Weights of a small GPT-style language model, trained from scratch on English Wikipedia: 5 heads of 32, biases.
Each number is 500 + 50 x the weight over its row's rms, rounded and kept within 0 to 999. Layers, rows and columns count from 0. Numbers have three digits each. The size before them is the row's rms in percent of the matrix's.

# layer 2 MLP up, 640x160, rms 0.0525, rows 598-639, columns 80-119
092:505475457556619457495504442521490523564501502491493515460567521493519479494458467463512547531507529544523530522505478477
141:569473522491493573542555549519518419365429528440444487562531544466536445389510504525447483508559469451541458438525561540
103:505387585471538561599537550471400427421532505466518461507588586450547526384507540496477577483493551427529469391530526516
078:442527467501527500511494517506500479559610499492486466518529481495497549473421543527492493506391490510423503514506503531
092:402495505533508557519464476438451509493551577484400380534563472506538509494471480493521527521516489464513458520502439498
086:490452476541505516524522510458596544452519550555554554608448580470502570541542460509517515517562455491471649510487537521
089:446486456569509620503447470505520523489520534518535562491426527490473471506471420480410470544478554423531561493427480502
099:432499474496488486539465491468472507429543515338475512454503497494542520576535429477464475508501535463497532438525447542
085:493511506464488437577447539511440449497509515490532513531479511520532559494521575529499488493494492571472558471553479504
146:509453548461597544619523494513517342473417459543535492456491551442579438496471481609493510514487526510502510495528563508
090:458540479547545529518404429534384473564451536586488513496524511518527518380472484501392459558538479443555574487484492486
101:425440424513515524495491561494463483436507437437547448524477495464524597558519490457573593503556432538458540477479434517
146:466445552502547454626478526456472439487483433468494468458518569516603464482453533536515559469510593559437487455519567479
096:416509568509470528615521461505498447484576500535531508506469496563470529474492511431449537437516467481592553487495454553
108:502453619510431521570545508457551498503550475445576516529500613389530531426432498521552498495486474496433536432482538566
098:463401570437517617649532540455460414439492494456524445504577588433542517417470517501492599491464543458505482460529511560
098:494404584449511556668527596497460392453513475478488446491545601436600522418492550488499569489486542489503504387519569558
099:485422563445499609633508572497441351446520496493576477525542618459574510423487555475460577508516546458519522413518516546
095:545489475473504533547477479535414525456486514422571419552605557490501566507538596519567498535495480507566537509462426486
102:503492454528462580543497516577509522457533470501518543478516500481477462426492476493431528520529478487657502474583442570
106:492438548433485579647541532446407383410500440439520441504565620439564481393494554500477590503506515438535529434514547519
097:490415559462503586642515554495457404454522500480527466501592594453567477427496526512487598489511528434505516437524536557
090:539475437459599607527463529497432547593501480547499452454585532472533521329469429519484517480461548495582552541451503510
084:495521499518484545504511511494552545479399535495436364473513517400468508563573500444519484440435540463467408587481474514
099:526473511445535600459497542452369498500352449520518456531513505496491450408475520586466559516513427474513485454504624514
103:514472518541508480485546551505538462455504472432492493569521489425509472454581572532482503545500485457534482449556543546
095:522518458501510451655500573463366451551452527536569436538563550534565480473502503504526510601513531573477513473503535519
073:524536603444549560533515493564591521518509469451453523440562490354480582547448543483460547547448488536405414555547511482
105:411471501540440425540565464431511476418436506474501539532478487553493490511491450728482474456520429452482521495380543557
108:535474461432517557504484582535480497453536492502522546534521483453497461439508435512408416529528541462573492560492516524
099:451482517454529533533475470507357445501494550504510469443526508538506533551588520453521524464504451452629557491516466476
098:496499439597538413540484580506518443432482503633497475505484529517537531469520492470532536481475470548482446434463493498
096:544536463479510504513515507536391509533514554478541571482507549407507618546538574475557468487513462406425538504484528570
079:532489438479560519527509434515413553543571571493452469535530501439490546498456499457497465443434528502364502517424532533
107:479490498461547560460401466452482520571455477548526427495542447462481541458427576486495523543512495543521524441466495456
128:484481453541587435540470523519525483441495559498448390514446615460569514449498520448561487458543522501499487507528501493
096:522561482508486541524542438570418500493513525478595492477490560532503523489613536472545557510494530470522555454567473478
062:586490493516491473565547552426408497507455571595576566527450508521488548550491528479555414492560463466570553461432530527
145:443400518515504558562490547506511400479497460495552527472572504435531490469593542574499504524525529454503474435572504459
088:471518541421531540527510491539532495502515513445475416491514560455450538509491368464476484492449527539523545575531515462
089:463512515477472584577463486562558491525502468578439472467507494496497470422453383451406475541400547485519503516578521597
093:554488539438549478501489515449541511478561503502586536545544531434493528436421358475463485484499553532491507499555509546
# layer 2 MLP down (transposed), 640x160, rms 0.0441, rows 598-639, columns 80-119
096:483559549412420532515499565473564462451496533533505477550439475466474512495540546551451440431483482450489465483471518512
127:529463510425468541563604539460511411480447492534498503507493529505586405438382494575438519515558469488541512451521593502
116:497338545459494563596536571477453313443526497472496486510558586485656505392496533477491552518510512461514487414535491566
066:518455470520458470522495519492489498439409487497505518477483523500519454513595467432499526516588508502584419463510484471
091:614463570438523511465539573544528543520398412494615597421451504464463497505490502447521521494486529532504557460490586498
085:552575502431478475463483505497410353548483458479456440400555419505532423462468555501455487480454513536498390457521441485
089:565515538416504330482530526479487455530518479465485430527579514474530515507520606502574521456517469550478465507565520494
080:536538571531513510486507560532494515540447493642556470556510497489474494346436579445503552474488478520453493534473532491
081:474501485531502556400536453503584539474491459535473471469523476466473459503482467503495503476470490406534429529460521497
157:557419569551561550522464498567444370509473557532501459438523501473579365487424480522493434589491452477441543519480490470
077:527433528441481476518575616490562483434541532391504505525491537445561493614556499486600547421480501575462472489454508489
102:558588549474444478497464436509536531571491568599483560473548551522542438435489514573451417503460546439582485455479581496
185:535414484440580531613418471486409429475444548494502490479494467430614431527481550543492515571452472573445515458462557426
093:535464442488539498420487508518469561559429472464496513532555561407516483525504503542500484557493546494393480538468534425
132:512570393499515479424433499534448432489436538530467463498565413626559494516592494482502535504528517496564457551513473447
131:473352547452506600625531568475470335441494482475494475515555608470648503410470510506485587506492516480503482425524509561
129:497350548449503561638532595486477315458514477488470478510534604467677486418474524493508558499511503494504494411522529577
134:469368542454492597624513579474460292458518491482502491523549600471674494406471531499484564512508506491509518417517524560
090:445476491522493511474509542448559416509484497613435571422442494504593441482490429469426498488495457457487466439521575471
095:524482525453527427473537506405484449581453556472499466562485504472493530550483556537563501449468514459383488514377581400
096:507405530433487544638516552449455300440484466465505479499536613475701496401474521480488557515522481493508511421522525546
130:490362547458509574614527559487469318449506498487495481509561595470681481413486519508498577499521501466506495432517526559
087:461523577544417427476558511502527358383497510418486530555446461508540524639547558477514495531498457479472432384562481489
082:490441515473544408486467478482429400521610477504576662552488487615549472432423489551476540532550488550551548399569531478
099:522515535544474384527519492536622415504560576464469543467478477498604539511508442410524463505438548555510552549554381533
095:448590491432460531506464377505463543531482492512499540453536459556323508571373458505486510494500520543485523608533468406
084:471490487500542558360467418507614512432589490471435570506453436454510559558472501477491517424537494391513466548462451502
054:513443418508468424433483521421414466453491506519530503533439475686579429416569463461533459460546502458543522440484442521
108:591536497438586583483435537580493539603570512498498464481538534413529500494506545318511548545461567560496504460568487436
115:430526513554501482525484422484556412567466503482462428486479556506487530558460555492547617496470498510441516454514490463
098:550514467559483471499498581514610527503518469490538545564471518456542473423465467520456516520486540519406471537512535475
090:510467578442439534449511406485485500569581512351447531508502518479552432504455527526452457484535545445502550562573521507
092:472444532518506495474462490450609488465489473491487432501476429582508401442508400466447540502449526573582483513529442430
063:473513566523489499490482581520555373449431432469575545475464458578565471494557500495532548525571479508621492472578492479
126:544489500538477447526562586536533418423528542461491565519456566523575471510577448546474481483475499420501461572531498581
133:560470617465423559505535520492562515499565445445573528468482425546476471519470475455457533500418516507490526475511421547
093:472382509482524479455455578411556513517474484525412515517523438472431510519418445517481423481480463556461475528415549507
044:378498543477483545453440491594575472503547491405444411499549538481562439478500498544464573482459555522423484551516497498
149:429457639453441518580587515412482355570509444433517463557458497448542504443490475511458533516462590466465517414547453482
087:520475472562508459500477480499453468482488484558514603482471446538600473475533606551529493514543497428471427409496487550
084:521508498526546420459530524463440504488473563436520553553470541489488504568536624564560533471550481467426462473398450372
094:438501458531467551506512493545450438586435552494412450442472496531558467553569650539503533496536470497513457515442496470